Part of a small language model's weights.
Size: 19 layers, 6 heads of 32 (1 for keys and values), MLP 768 SwiGLU, vocabulary 512, 10.2M parameters.
Architecture: rotary positions, untied embeddings, normalized queries and keys.
Each number is 128 + 32 x the weight over the matrix's rms, rounded and kept within 0 to 255. Layers, rows and columns count from 0. Numbers have three digits each.

# layer 6 MLP gate, 768x192, rms 0.172, rows 626-674, columns 0-95
109141130134136148118114098136133146133107102176167103173158159121093118078088129125131097099084112064115156129186081106123140135085117143100164103154162086119128128100163116150159105107043143078139105194108112130154100199048167120147157066138116098126152178135096125129131143108107087120
109077088143106152173100098169075162117070118115137168155129112168173103171130135108153128081127150133100094179185168157167134054119121148113065196147177148110144142118129082168117122129176098185089121128136074085076079153164118165059148118117151157129152127141097145009133158096025083078
179087123132067180069085141132129151159111142072113146120073150174120128048118079130149121083117118161124155135181115122103131140135135159099158110127168149095119117101113117122132147070178164139067123179189080128051115129122174108074142100097114168219139097162112127111083080138102096089
126174191125084105176140137143175104145105098157111130113134160139136150109060167123229175104092124093111098105165169171171136143167118171136090148115186142126159098091114151110139138067139156135132076121087082109150175114130143093071102134134126151150131210132092099104124218133141130049
155149165174168116156115139157144126126099141056112118156132075178137071115109120101083104148179187163155120112090077123177163119206157164150107161173179102122136115121126097128152133081163097170122115104122110137176135123102108109142146126124140073143181095142139106095219079152107119138
140088112151114108111151097077141110158167138156109144111127167120140098156126144116108105170108084119105035150092153113105121150105078150153093169126074176134136157115116155135085185165123118149114097118084173122118109072079126181141091086074150097089138156107135106112114171073153147108
160080103140086166079105103145146099062116119154109107145095103082110133148110145169104151170150109073155094150117140132074058162075153134105093136155108068108176109188149202112104115153129151144148145131095191104137081152109097091108121163108119089170108114063147200084130187070097091142
118093129108102111089107120144112125157113176140113103161105080123077144179165174145148143141164120134106153145159139084112113071164119102140151149156149160149097085138137131094125213106159147135152154120107112137107148103135171140198128133060162121125153128139071084122140150138109112148
127167168100081144109111151113137134126101121111161151092086081095075107109075152189138124146114098120183175084073104103104042138143099112161059166164172141108076075132182161138184151103077095150144082095107108151156157150150121096133117093165159091128092102141184183101128100137211114115
139126213151103059125171064116183086236121085167108141088108177132105076147117099174126136058065135177123156129096103109107079151104110144166095113116091131175123146109169141061127111161100114158069096144108141178117090165089064109110162156137117172146117201105143129128105115125091082141
157100089148161099140159135147189187096093159122141107100097139100111146168180157156146138074104146090179165141178110103145133113070142127148181107148127145154136167136113124098136141147147118111165098088149099155148120107100105165126120122119095129000097157072069111094133144144169106144
127146135143163132128120104136132112150121177113164185140099152167146170117072127104129166108177151139181111113150089196096084067115104116193165111059109164088140067150157078121110181110151125057090104128166164140128087114151114145094159132081075071147153154120150145149133140107134160140
096166203132165055139152119206188117199134134149112103162145150083106049157133140154164195126156182135123097113105140133159111093123091086067148152127121128166146080144141096072132095104128100145116137107122109152180110129126210089167142172119182166128146097123160117167148152160091106141
159128190114089144113114138168082151185104131173161090167138101133104138129129108138126158095161164136134108140161117122093118145126160108060114144154156164153102108124136178118165162131099108123087107126138092045133096113144179088095178057180148182139144141196124130088136117156083082179
148053155099179108144126107137156131160171157136179159133124109166122072160150140118120107213137100117138103059077153146124092135169122053120188146147152169096125161193170102153155092123104117130156101144114146146100134081142131111144132122163141122094132107102139186158102144052118106087
138171135146125099106108101096137164154203137115088148106128117099146092144102167175108114093111175168142119127135185093131080130109121099190106171100127153095155143140218043151089150096110071114106120125173106141111110140157147075152173144151084130080128074123131125166170109126176105181
147160168129160111150155076145161160168174150136168156092116150143144174161095156115099098092127170083151101140107102095131156115070099140082123068103048139066081081090100152065102140136097128085175131094112048155091098104131113122186105125131118140062138097129155123075186159110145126159
123103099175157121160154106143140139136166100101162107101074185129133117127154127111145122093158128159165144054152093179100127135065153151091143132170123115167144151143178105094101115113165172184112129154148132092111125113089119167144117152151187143071130104083138162147128187081024123107
117147118145135106156132121118168119090088111173139125092101131130099125135064119146147163117132138154119068200118126138106172119140132115110131106157189208119090106173168161191175115127124111144095119091168171131121137133097077125156124128097089087077134177130111124130116114168144134096
131124089103176103132165119098103097115190162141113161121132151167121152109146185158179230163148145132137136126188164191158129165127093130163129129174121183080097076123164139133146150128104094139110106102110157153066155179114134152109156091130125125130169133082094115083103170086153093107
147178086135142180097138144115174144149139182144160068124111099115099038162151137113175113148148076145148142152093179122134089146118150114155115173129127135099111099165084141091115150158130085162136111149090086129144122181084094134175226068120147182122107175104094113111132123096144133130
125122147135081100134102155093101114150180165109109090108163080140134136136126093103132202080184112162131172102154157108123178135125143069054089130065145086136107163115135152060104104074093165159162173145059184142097153145166139115124158105084115130122189091102092094167132157040058154095
187143135095174108114099113124094139118171130128138128094080147126229122123154094165151184160156116132133097153154130175115115093127135130185188115155106167110106070163158105192111061156166142129107075080113125111139156156103137135135105168131148153137097170170141122112163106086134126167
165144130125125148115145123087100119104128120112083120146118084128146084117182158125098085146128135165147096092157191134116140134173129087156100083157127151089125182185089139132109070145174092121092122174089078118106116088104118127116197127153141123109120102088136152150147093086107108150
116168123131125126108133171126136122179145132127103145103148117116105178109108158104085121050118136118156133158112093106102096124088126145125106130125094113081134086047148080102140120189090088107112145115150176102127150091085167127115190174121158171125078157219063115109159129112193147137
116086167146105181129143113090142158167119131142145131124108110104134098124125123123149114119156193120143139158087148168104151132139129140114162198102165123108069074109106133132101133156139176144133163122140149170115082072144177113098156121127103126095143132075150151037126190086127102169
132067172095167090220096070122140143169096188154139121101098127111108145179186167166156138115156198117141158119124117151122161107119132129140127225160124107078136129084100113162107060165151127074112168103095125126158123177124153115168158158181134051126150095130110118132127179098132097067
143141117126141156116128126105074155149160067093148126113094146131157083034094109124114151182136125119157137070134157106137168193061124158141113105119166155146136200163105195186144138159178130131121139123126102089170068128188170118154173130064134201132162101137089093096137164187171093155
144118121098134148159097121127119075170067077083149156219113122117137091155154163148174145120097143121108117108134150104080039178135068215114142194113150161112095141155160094162157105185155124125125102132129130139192101113110131090109114124150122101134151105116143110103144168073085071167
162174103113160167104175133119139151178162125111097174128158144124122069136191148147130098148139131129169120093154153163125107121115089154120189128111104129174102181138105102117123130103200116159107114108140110141202142122155132118121167131086164141094145165168136099079161032120099153085
142086183172058148143164149102115121086178142108142112113176129173136133154162122102108136120157082128156130103126121094154128094218056073173121100075179110142100103093114209141130130122157134060148147170094117125129063133055178101110155163107107133118081138183146200141108165135072115120
108095165110099152116126127103105156102078171174170129119120099056146207108143146118144110118109152064159154147078104160100147149144180082152117109128144132131110151168168161142143105165141086193146113118119105058207135102116106078138123155144088166137178146074137124166154104095198109156
147150167112156070077122137184122117123140169128112104095129168132124128123114144171099110093150076153107131128087091126102116076084163138142125107144087134089133186088045128153153121076120165109098125134129119121185142065111147151140142137137131097161176121191126093162106141076154094052
136103144159156121157156079122061118146131109100172119174129183110167121082172131158068134066177138178116069125117200124104097128147114129112162169175174122132087093129170136122128182118111081108123086112206071155127125081162150122169120119159166118187127186139157169151163133111065134121
092091077171126080147115135091068179091099148153087111087151081178113093122154118160094099114144064104164101174147105126082171042142125102084082059127124124102106089138088106189138148184102148095106119111075158162164092122124066120156145137171184109143109148088097123124166152134136149140
110111150111122142080151154065105149155130130101172126095151155147132068147187114159059083062099148141175171145171153143113052138137142108096124131129182135128094127116113137106145139079093146116127122118155122064079090183116124170138145155141117123086135040061128123136220161144162158113
091131124103194122180094179106106215161119108121148154138163143083129114114124150129091136130169066179176135089131082117126098044150170145153086157120130139149132159136120111137144079177123084114139087136123114087108087051118145078065127102142158135159103136177086095115126112092096101070
076104153162153129059133184185125103110132141181149143129134118138140120108110119093145127104136079120116197117126123045153134113124109062091119128152185189122085152081123102117089116138171112184181125118108144094127109146141133124132094132061102143141175114169151174104123152133118131161
068123130142153090108103125140131118130207115131139116089142093172124167093086139132083109130116141173048115131220107109120157084160146113130114126129113139128102098162114140093164168165153102128169098102117185186116117155093114142070138134175152092103079076120074194170240145155106083080
152165117105083079115184147031084114155165135141133116129175081118156131146130122081141180116159202171110114183134166057079132090084174079103154124191040148116146105057122133104150119114080091167138101154164160157139096108137148160154092150092175138161157167130125075091214116124131096190
096142147104129146119085093137112157179160133107123143092078130116116188088107156116133139103128189117112047065080137137106108077150158170134118126093147148192120090131169140169156153109191075102204123186203133094220196143156147170115142139097109126173128158132123107143125144060152120071
111129136133145107134092140134162151162120152145154088159130131128114146145181103172135127160124118094179024109130083082138089145163124118127145117133149110114179079042138107123121146115089183197158091144111201086109102142145092090107105140108116116112132118124073170139160152119156077135
123145204117152111103108150140124128120103085158086170123155095163064102101100165143134167137183120109123077088144116175140134147119073151097154130119175158118159144181103108084076118190116128107086191130113096127150132100094227085110140127122084072160144125088198061111133141121138052071
109130125135189170096155101171158130154121139088171163128104102145168149148108140081109112130164110127125125215156083092063158153087128089141104177193190155091110143157161086134142150158089140143076136072152128144132127089129196158147041121125059101100150175140066139129106131133142076141
131130137145183140093117108126112152149171146127117173139178136152094176118178100135109047105153128129207129149179082152111169159113100136113140152133147158130126105139076097139175198126142096145134165110152141090089141090162122070203146121143062107169104130118073048128090152200169070085
135097157113190161163143142143111136155087185138143150156175091092158098136118169079117088107124118117130105176139162095112106144124049063145112176198115157117123135125078172125152114144151125123156086158113143118128079126100092146147113148133116099054099129142098203158091143099089074078
096138137110156092142064152159168111081121175161134149141119124184146146109121130147130116050103131123174123092163104118107087149186116135140186126173155083216149170142154091134158148149147102127142154170086142063104087143052135115088080135098114114123092116135142116212132130169141148164
109166161106142115094100157120081074166115121112077102174132090137134076136092153153153095132077088133156153090136133100145131104132138153094095151087087119124118109107133155141174161090167132108119126118103131129154115089148158091112070082128129135084119075203091130108079112131147135094
101138178148145142167145096131138140149060140172129070128118179067115126139112178093135113116105155039144112120090109138153140120124146063089160134132113110143226143064145080106174084184106118127086131115084150062111135136138107161119139114049117105176112096090052107128139126156144081132
# layer 6 MLP up, 768x192, rms 0.166, rows 626-673, columns 0-95
136128148138113170085106107160167161147133097097137155099103144136113100131168081114146109190116072166139175090141169118142157113098121152176119093181150116105141168160075160111126148117123113167116160220159103116153120169111184157176108134116163076136081136133129091153156182156183136135
069132134117184084128127130105100161197091137130089113149177084122131146153132174147130127073203149073123140130102127158134094172145108108133115153135122102156130145139136147159178146124144146093121115180107148120122126134128108105186166173175136124126171115170117083206163115136169135145
132106110166159082108106118166106096086188216116129118122131119118127101171178117048103155148138162101097168134094063114159114178101157156200097162163137114087112160149120112054132115062121133114171170173139093063104125073107204102131111114115154134192203107149082051135141137153150110118
109084110153159129090209080164146178207165127110142123170171142100055121135113117134182104094149142121099096119129154106129102155166133123144089066117128148098105131141115145096104112078177118131125149128086129062098157128114127174097116082147123133127155062131133110100121166123116143161
166097107151174123129124154085186179101114136110110129111108112077149143140157124177079155123120091172130207137124147130092186107098093116157115143126102108107107103154140184064144147093144135157182105094124140124118151117078125140146145083079115164126171135141110149145094113148153135112
118152139165127077127115183129118177145138108167074098114114123108135132097193070119103139131167086164096162126131145152148105125109118109137184151173099160169097145162150163129136124120104122112128104134153109169075141114098136143169136139177120105117091095105127164115195098093151119111
128173124119093100099161163108167148058124118165102153100148104136120099174092149119150140119134133177137132136123102100135115109091176125130145102156204169133079101129182121173140100115104120107153122126115135179157138113177116135050094110138160182126141100086099179105147146174111125180
128123161154120141128092170129126175171102110119130182135112146148088175186088093122167171085137116160134106158114137142127138156108207143163128118156112151172163184153154130062090123110175104086093138172093153123165127082128136150095164145126156116161149135113070136151086174153099168180
092132130170076108167174108070086112144075141074187192111163143070169116152071188088042141129148136145164117077060210116123108157111100123140125155150137168177148119114090189124203115202096151099085146150064155159144080127166147088103101139137163072134128161104162090116173193099163137166
154092164123118123109129110166117112152162073071154080067161124154155098161178162132113122107119191159155089077143103158119132107130156092134129173057131103138174177139050126065165106146223105040093133114119101115132135108171118180129109197103095166096165185095094111107140106217115087133
098167148140101114128123166131129186110122152061090171134114161112091120122113110074150147088101116145162095170144133131148174094200153128134105104115171089079148174079104173160155093116121154121087115138133113123159143133150152110088157135125119064120118123120116158165140183161145129150
082149078156185108111137127167139127153129137136113139149140137124119114084148121119148101106135129093091185095174169155111138103105124138093122150141155116116111079097073134116066109146135106097134177169153089070147151114179131126151129124155100112153169135162122101226155163129084194101
075061040140160170087144143171067140165142117199160110117122162167104158106171155117122097092158160141141134087175080155136164139094114109144145097154161169070106183092147128116037126138175152125069074162125127101178093130137174115133154048155117125113087098113107098127171134148063170104
113128125159126176141134105114114073139180108116154049101086164159077104106145129178103096126116137114056107131139118146088185122126117133131154156124158120135082126146150129143156150174130177122173127127135139087123135152096109098186161118133139086108095140136123117141099101105100067165
168120078099232136217160142136131016091152130076168168117118116142177109140112159140148145132119108133080100139146057107087114155150169182139127082136078124096102135141162115132141137110097142095140111134139163113092146147110135172069177133144137122127084167160132124111115086140131154143
131084091102194123157141179125172113099129146111056081150132137131114173153167147147080126111140080163139160045138140138122120061187165203137188125170097090106172153081146063188103146100123142069147106095143128129128137158060151131142156164093149127144183153104124112152089146193109093138
181174101116100130125078168145151152177097085202167122143131080060201105067121196144045151150078126136084137166115178215123179093115132119137145141151124097114078105120115098070141143090154138185086103189060135067113188092132175107143182165162091090146133120118167145113065087094123155121
096123150145116177160147145124132126149131133056142121067056137126091113168134087144149128137091158118144135121144139127116157101114087181083107147060147107121156165195125124132149151128165078087091101082071178120110110102112080150136163134135182145124110081099130204161174141118175169139
129077130152145157154055170171152126170138162105160100172137121107099140167137040132144146083082151101168103099094164112129134137164161123062174117169099147125182158168087094124082114171162124147105131162124121124120117071126140160149139179192140059189111070112223122078150089161096101098
116129119089104153096130149105154179078147147140122141065195175109072158100120121116086046158134126124166088059154088180191107140099162102054135091177129106113088117131142122121082090200138175047107066112159086141108109116172112108176114126140111086093151119131124155187190137107054157141
119090103109121139161107096107099167064111083162173108061150087111153124123154177168151111093125161134141178086142101078139126089153067118100088105114192149087121097104153089071156123121136132074122148169097157099171129134144114183149146113111138155109160171156142074171114137124125138163
052174128182108172133172160112125060093152120144106057117110115182196133119161098184142150096144096103095095150129174146181107173167134105156117102134157134115154132109162146118147133092148134125131106141137112085161116141151166177141107125145127160143151108159137121096094115156108145080
089103130085134117118107165112111144097134123142113198116109126147158115162136112066054113115125163109132174172196109161119154176110146086150113119188173111114183159119153129090121107159102125138067155132140125127118152137092123123153100120104140145115158123084074165132129134126136165117
119129144172130130137099138091093141078155136087147105198075153153116127124119102140060104135120113062093105186149137096061097138131121110153082070173130153123152092171176107108081103133143181128122135078109136100109083110122125076116192078128135083183148121120154152082102156140168166196
111099170153148171167090145123151132208120108180133126182107139100214093191116130164125111129140145086149079125067103150132121150148140164101108122117205101174150131129105161111143094118108097112165187146087129159150128145131093141100153122185084148095211114138104114117189152107158102137
161102119167120180093176134118211153164152123153165076096144128121123100161147136117141194136115125107189105119135152092113113059180204099135125094160138155222134136109149134098168151195173109160139109093118146097127117125079157076104087130167121169099141070080129115121090137167109076114
124100174115110132151134119113119166104107083112102141100138176165108143177111166126134124156099092132153105107089115145145125181145108125164193189134096127127102154088173090206129113142114068083113144104095069091065112129057121116140174125130134074132133142121103144130119147092168148128
166117133057162087112125187150184153120139111161175154127124156124077090102145150131112127174177112135113116060128145114088123118193154101183113090159155133121155158195103144095126149192155137140160071134169150135145123146138143070103087192135136179131125129124112118148084137200145087066
173110148117097128097143142111131154151127108129177134164113150109149178099096112126050112122100117125180126129178146100145142109134096083117128148088124139095122095132120122094153188117115149108129026110132135174156134142155102158175090159173155153055159095151104137109195123090181055128
100097195119070188101095081127176136101106093141122155144112043163146124114149127122121112130098161126158111130174132150151165149121101212104094176139139100089106098143130130126078099143153096161118177091094128109083114162207148109047086179128131131085155110148112149154137120128109104165
121118120164130117135193162125116103126127116091152152146147122153116148174119095193119136133178080123159093147172119129109148138196086132124156118148167086138163079126105202112145092132093157100140169152144145139124078083067114111173118129119109100116118128133164125153122144152099093066
138074146150126179142179145116147146167140115108138135110092107182110234115120187125095141147089143111190092119106141178128127154130098124212091076144139131114184166124101118063156112159091107141089162161160151138124148113154151128149115055161086130115148066133123136189163090151186123106
085116140158115162092157130131179123106148103065178108142132112118107164147107188122082107110157104092124112164127127133124110162148091127167072120106104170178147213121131125126150163116096119146138116156147131103103160131088084155113144116120150120084124118141144072088141161135179099122
109101094163138087160096113182144133224130143160110135131153118205183116161123140099158129141114110180075174113113124120095132118115126057140122080116161069096159144107144137158182173082149126114110107130125127115177086101103138052102074144182148107090115175162147174151125122135161130169
128155143125130125147071179104115096115122118128125092114120130145044137115093112181127206084115117127124112122125118082123122098122154138134129120151089172093108153157087121082093134152136157065077115096104162135152130084109131134117083138154154088114108110151124076142143141125102153121
093108111114106112118178104136067072234108157133109131096141189148116161101165115152129131146114108112183123155123170091187126136086089125131197120112122135097113124189075108085145140141118124120087122157155195086197174164152130130076069122142125139166126103139152092130127114126109145150
149140092152154098171148072071128069169118161126097119099073158139124121124118148154131143175141106142144105111123162106162128102110097120112157148112081104069130129150113109128140170125182072142141147139117139150101097147099145142176147054104173160125102151131144117142118165168113140107
089116139139197114129175106119173144217155073140164130110131114103113085087130088141136099102061132128073085205126116065152147124104133058093072159129108166113061091151116101163152088114119126083117118098112148106129170122154113155045161123152170107138105115133141170100102125140119083108
068167139116140103127107099122169124151123134137118117115139143179057111178135104160169144117092120155076126120118135161153125169127133152196155141132105122097130097122155185121067127086153145081163079090117109097122072061113126030072117108124085116121131185149104102135131081079088130124
116074092134092102137147128061071175141130103125056117164131087107157137094135165103165202149152174130103044049096137162064103074130133137197159111134103192086094107098116105169162122124156090205132102164113164135110098157085088088167058104117152160118161129101063121159132140092112110149
156122104052184129094175097077107087054131139072076179173147092129149171112087115124101061140064133138118083100126089131117112130142143137155116122208200142143154145130140120141126144122169148131167118095156145124148162110120135126154122133101103109205169132119173112134109078093173151111
142176126087118136153126034144132130135113113119097112129126103152117094140141182102139128118219104062133150127080079156098181154148137099144061139123129144143113171124094118095097114124135144068145111079160149153112151089130110140202090102124155095146106176091150110158089130133139135095
102163131154137149164193109154141097077072135099116151155150090143110146165123139131108126182117138116138111078143075192109159200082118084088144100107153129117176170238124166153059116168128176126130154131102136123121125103133069102076141127082168097100168128051128130085122117174110121116
094125099157173149184078133156092136141143132122129161092096125098123127149122044159107122120161110153131218166189142072149160149104101106065171128160103134123198175160167105109227093183145122166192150128161145123132070129135202129162085158133172145142136043124122156109127123181141071147
095157160145178113058146164107131122145143135156130159149123152116171138104126048115124137126155066127140141157118118152059161110100149191161136113186100154119088146113123157158184154065154074171156166059183117108093127125096153109150176166098104105125084122071071133138155050148180092143
103185206109108126123167130094130132154120098103155098095091089124152180125202098095102192128116085140155095124179089107125089088094136059094098131163124095115142132099145104110165092135141153111133145126144116162108152130173141164152092171165138154094117061103104177074179084181151164108
088092115146142085103102186138156120075110155129130098113128168160143119135125117188143137094145097086106129119132161113127097156187106074124220184167140058124128128171132086130101092125108083119116128121127143123162182107171077152157185153090127107097137165121130069151136185143111098163
120122125149128087148118186141104117123162171145119187103133154158102166105126129154111133118117131133133157174112134094090189057117124111125111146171167127142203124117124144133167124129168174106093134084104126133116141125112081123145116099144180069139121145102145153140129137136124150102
# layer 6 MLP down (transposed), 768x192, rms 0.146, rows 626-673, columns 0-95
090143130153164101139111096059140106167075140134148114137161110124144128157096173157165136121149127133117125160102118117055117148122159125130069136186025059153090087073142128095168137147214097158078080109137141135114142148135128118130096123088186148156120119179122126095086134131108150103
162116172103130088143113134061087171117200129099158096191122108113132148095095104128186164136144108123125181091058093137150074145091160127144183142106132066169147130161136126122103128144147150116133141137102182089098117105122187101083199107111104143159080140055153108116116175183188125177
111092095128103077146121153168094160090119093075075178130127108156166109092136108109144129087027087150000163086106081192117189145100147128124133157108107087095064094154145155107187214140157129134110179142173093108124148141135130092153128131140128121137147093120070107113052078089124109120
140136051133163172148075083124066140155122128126141127158131095105127115098195086104101077180109144120048082135164116075122105130155183112148146082106162129103098175145197103179120117180138117100084124176160163145085083119152130195149111105129138078174111095121133153165117103144077202138
080083115078189153154155127124101187125141111169121118072164170069128092108117087097137130129144109093150177120121113141109165079073080167167136109131094136216172139096119213110151107163104088094043100108094140129175105134145121159154141154161145125106133172124103142151139139106167140119
093171121125121064058101130144114137094195138189142156149083159137119117155084163160100126119128144125192181088113106113156140125158157150135145139109146128079201105187125107097122202118137099110152094153144135133143133120137122166098091097093112132135113121050131063145104155146190165095
147072140147135063123088127140166122089117128132121191136142087112078127123105121106173126174117137109054157143161115102168121155125157143124117128178116139196134135110175144098157096132153124132095108112117208139169116138083121119173076084080078130152161144069123161181139165095146131136
145153117131121173092135120103147107143080134099140126162119104171179120148169136154149085158127096207131141138093124145083136172067206124124068111117121071115150175119119133104135126137114145132152182148134159115171076191099089155165061169120135182100101109146089137167101136127147163113
135093103068100108101097151107146145168162188113089125149179114150133114119138142112090151122092164121080089115114143149087129095077120178108107049175135082091093135130128150139108099148175193162130202061126079096186145052130130127146076123102095155115087130143126097164113185111134179098
101124050090111105148126108128145116133168154123144099156092181118119110159214102080189119147112123189153128129172142180130146118165137127121127099125124184167127139158102152133150143080126111130137162089145168139137079130114096096138090115213120166142177048141102170160000141108171084174
143149145157118119142196156174104149120136130208151120146085097175161147177163142078194164121149108071138149124152122178127150068146152158136127133116186125096120148120149136149146116147156130118189168110094165077113120119105133167143107162116090092146063127145138121144083082095127153145
109123156127103090069109109091168093132086110121129126104104106144120118133130151170110007138161139147063071118131150160140184177126128156114117110080106134110102124162185100152138175107159212118143153089105143129105153143067111124170060168128125096152122137133170166110061142116121095102
147137178151124144132083162107127132110077079106145087096090146078158070144151174192230119121139137154182137172114109069099109137137160110113128156125097142163181146084137143093145039141113113082088154130138132115160167091101124151127149102117139091121088132095171158126162143134109130085
172081129109161153083192090140145099165114130099107130142124165100107105212137133135071187118155117062112165134141097153144149109144125106162126144115089148143154140107080135176104194110113117099102165159156104070094106141128130095177146118111136084151144146191147150154058150139111110087
123189095092154104150063044064181157094099154218128138145106110199104182112153108127156100152133128110204113134142154118136151104125112129173069075067107096129120111134071076131152122125095160100174139161135118208183083139158142174124121112116158154130118100159169138131117134096105175131
171168142135084149097088084111122159086138120121068194110104152113133118186142100104084128124195102109157122081060091099146113074120106114110160116068123105135178153187107119154130126110152129137069116141044184076148176133098175075184134063136190150141107106161081139162098134102138122144
118142103113041134116177120142144075140091137115125111135087146112128126187094163139117164092171148137100141119098068162107145119171189114161117147122145131181160088170097114205180068084152200123137179202128207156122126118084140200127111106070154090192140126103107131127190120134130097110
073214151137159150131153102170121180110137130139100116132157107130140087108073136133119108195159083037119089125112123159190149090130120126121075189131140140141127142135146098105106115126135113088145051129093134138133070079105112153146123116105154081120108128150112104168235069191030128118
111151180180172107141106167121048128113109135088110152197095168128086105175134157103124144124076211116166097125104099198093160144197165179128129137120149089155153139129135144120113182127099109135082140104163135127126124134163089128098089181167151127155161108124180099135164112084112088159
114082064123152166155198113153178195131118095171119142113149065122095080198139118101162057162152095161146064182158167128122151150146097162075087099134067139190072128137156105109115151097118153100149098142076138165156102131113142148154173137137185138169174186169080146111117128168120051178
145105119175133141134164116160121137107115141166125141103185137124055146110137140128185141050154159229161130169137179100158083136143144164116140108145170177086114155068095170125176102127126081168146043110130108121169148064080128107111170157179134123109123189141144105139113159175135102142
151088117154103100127062078113157194092096120089135162100119184145058113099107052165161160103148082140140151121136148151150136168096190120078138112113153102161088047102129108075052145093142151145103054107190170130089128149106095105067139127175095171119106111122106157097179124132105109146
108110206169184158126126123125132113138148191122138138123091179090099050133184117142174125182099164145159203137141138101137182132114163091081140134149104074111174165074181113163095135064144179057083115162075154164179136161153142128130137101133161140125153091131125146151172151083122122140
136146151111144095072102167076071139152144125086138076150139123198126145121171148084120129197088129108176114092098190084176124132085141120106086125092168184092158119175089083076099142107105099134147125123143166121085099098153184159153088113167095099158069139126081105140157115177102152159
112155109126124127204162125168157162108066152127132059133161068081146172120137080166108152127133128152125096140115128108167158142124183135130112115089136183117102103139152094133155131141107141085180102160159159181184136127069133127173165127120118166132094110137094091088096094125112088121
131172158069143087127098131153141072119139162117147159080113128104109107067140153133115098118166162130106131108137133127131151105167190114133123150134130169091046126136192150100095131138096117082081106163095095101104138101121055136113088160145090131121124145148095137144088084118091137154
132101069138189143053169139155110166145112079131092120161168166114131148141142109112076154136154097115209132122109124100182137130149157172087193120125088104100154120111075144106192154146154093132125152141135137177143124161093140126172129148165082124161145182166142120143061119098095152102
124166096182137128172119172167179122132108148128152150146142129138109051149163159066119094110099163147154116188122118131170075121134142172154105045176124147119106095143139131104117141146164130089086151109093183163185111115111115092132139184148091157099157083076138142156094105102131134112
140116158054161159140142124114132155144193172100184079119157128123104148172155139136105167131109147147168124140156190128086122113108113105100103168090158181094177103099146120134159122105108159074129094148139131171172094145161072130142106150135174130121077176166135087135143145133050127110
109165171139153150141154131166053145205095137084130150145130127101105098112154141142092179169122141117092155127176131162054130120119112114111143169157122134127106233096163146141158126107113110130153108119136122085173132119129150164098132115113176170112135105175175117107122113108142110128
123137163168139152140084129089105122124124104115129119108122134149075132100150113097124148127099102112078116113174131119159106139049128147154146115112123156152154156152141142111101087142127158082143137079141164145150160146132108106148146117085068172140131133100146166097120142092148133130
126114092109181141117111110111201155126131109145161101082150150081104143101098107154120178136123116161037131104132156153163146144101112137171142095155193101156095132129143095096164132077121089098123141138176176106118110154179145175127080123176161168144059168105150147067125100089166109128
113124151159120102135101084140086079089105106183192148149127079099143112083105169126113131113105097134028111087183157180142137127155078140153166129123125177098129141146101126182103135109104092026165174167128192123199143141155139145081095090093178143142093109141131106136170136128118066132
150125160164146157174077167147144100065151069108129045132092099185190079145135153153150066126124094110152113176130076161122081164158148104133118113081161072182171142142170151148142080159176185104095150105098122086119148134149107174116114097159139122113147099128081122092169108130119123186
181143147120082102114156136106113127150131107134095074183162081134199130173138120095123110128109125122143116120119174165163131105160129161175122197109091135084154093154141129096141129099150160130183157080114099091138139141141185095126115099113163115133150074206111090163120144126147158196
136171095086155123104112104123165156136110093112101135134154098138113219110095122099093213143075078145165137110149144154172119074107081131112131130176087076138079108150169161092168152221174120184144142140180124065136087116098102118153116116114099074153136147182129121139166098106119084161
086110100174134175098155099189116094114145150111117126149086146181080109168140127048134175153161115133090144128113160124141120148122158133167084151090166083121135104127151126149145117223124143154102124179108143140221087122130169107162107154136148157133108092146124122175175110083108082170
109162138108145174063199181105102132125123117124140145176087122151057110138099145082079113110106188153165091185148089138155127103089181127108165110071117075081162140130156129154125092124088109122159162119134143077201155122205183106168120134176125119119116130145054141141161107097113166146
113154107118136150155164122071183108153143105137122088094073108133124147187139106145128126119134105141170114126096143158131124127153096097195159158086186188112179115139123100113126104025153102111181044110098115070142118144093141145132144096073141163094115162129165107123055107122047068135
105075095151112089143125147080127106079131115149090123196159159125161134175129134133072173135105096136083136155167101146131123149086144099145164070076144118144086095107071155137147079114119119116132118143122104148133073159108089153138144145162100173108122090102086147134092105136182143128
102149145206150178126131140135178147063094147157096092135134111095161154109129082108177163110182108109100145185112113096102065118150118111136163079134053141122099164126110110094094060205123133079115041126175147130143141177137095085125120133141135147085132101125085157114174110063125169127
092141128176152166093113118121151093159096139084106111134152149129110107078126136123120166123167127137230104130121079066137118168138139065121098103200120153114123111107102093102125198187098101105143070125146147118182140139110064133151130110116155169120057123148124080136050153205093155113
132113199120148123073150083130200117073121118089140060071118138131089207113139093120104117174100073153091152163088145111151130140117113102156075189097099152150069089130150151178155192106080086117076131087130120080178140150135103114063122137145104111097075161139124160076164063098091131062
139158148145136084174058135092104167122101117044201096115103139144134097105130091146119112102094139149091121133164104169171090142097153117096201101107148113129158116123120059114191175169085155098156183178077147097133128146169159095067186118148153060145119096087148165149096128098070145106
137150139153094146096126107138127141078091130136116130115051143123117136121153106148101080136130130099135121137148138149154100143098073174125133073080132089161103122090094128173094134111117131151121036153087144113141117137164123093159126081130127194124118070111137119117052139147160098154
146139061075117127134146135083185126150116100082113100147200161152069144128115116163117116094128103166029115088098173090147154114127118155113177157071136146154124099139105088156109123176105170171099122154110129116171112170076163066113158110119088226092166107104144099146113137091133165142
104147122085109187149151103130146166068123128102142155098157116138149109101110171140091136170123101116164115071152191099125142108150126137071149156127132138135097189161168088098100165147136158129098179085156113080108095126163142170178135145068129150168135116084143095161109124133103183181
146077110095077096153066149086113126123093071072098102128071105118097106132115157213101095121150141101169195133149132134159141114178127179144113085168105164173179096163013122106136119121193070114132120070181112175138112129122087134140080105128154107106146113108143158157051179158156177139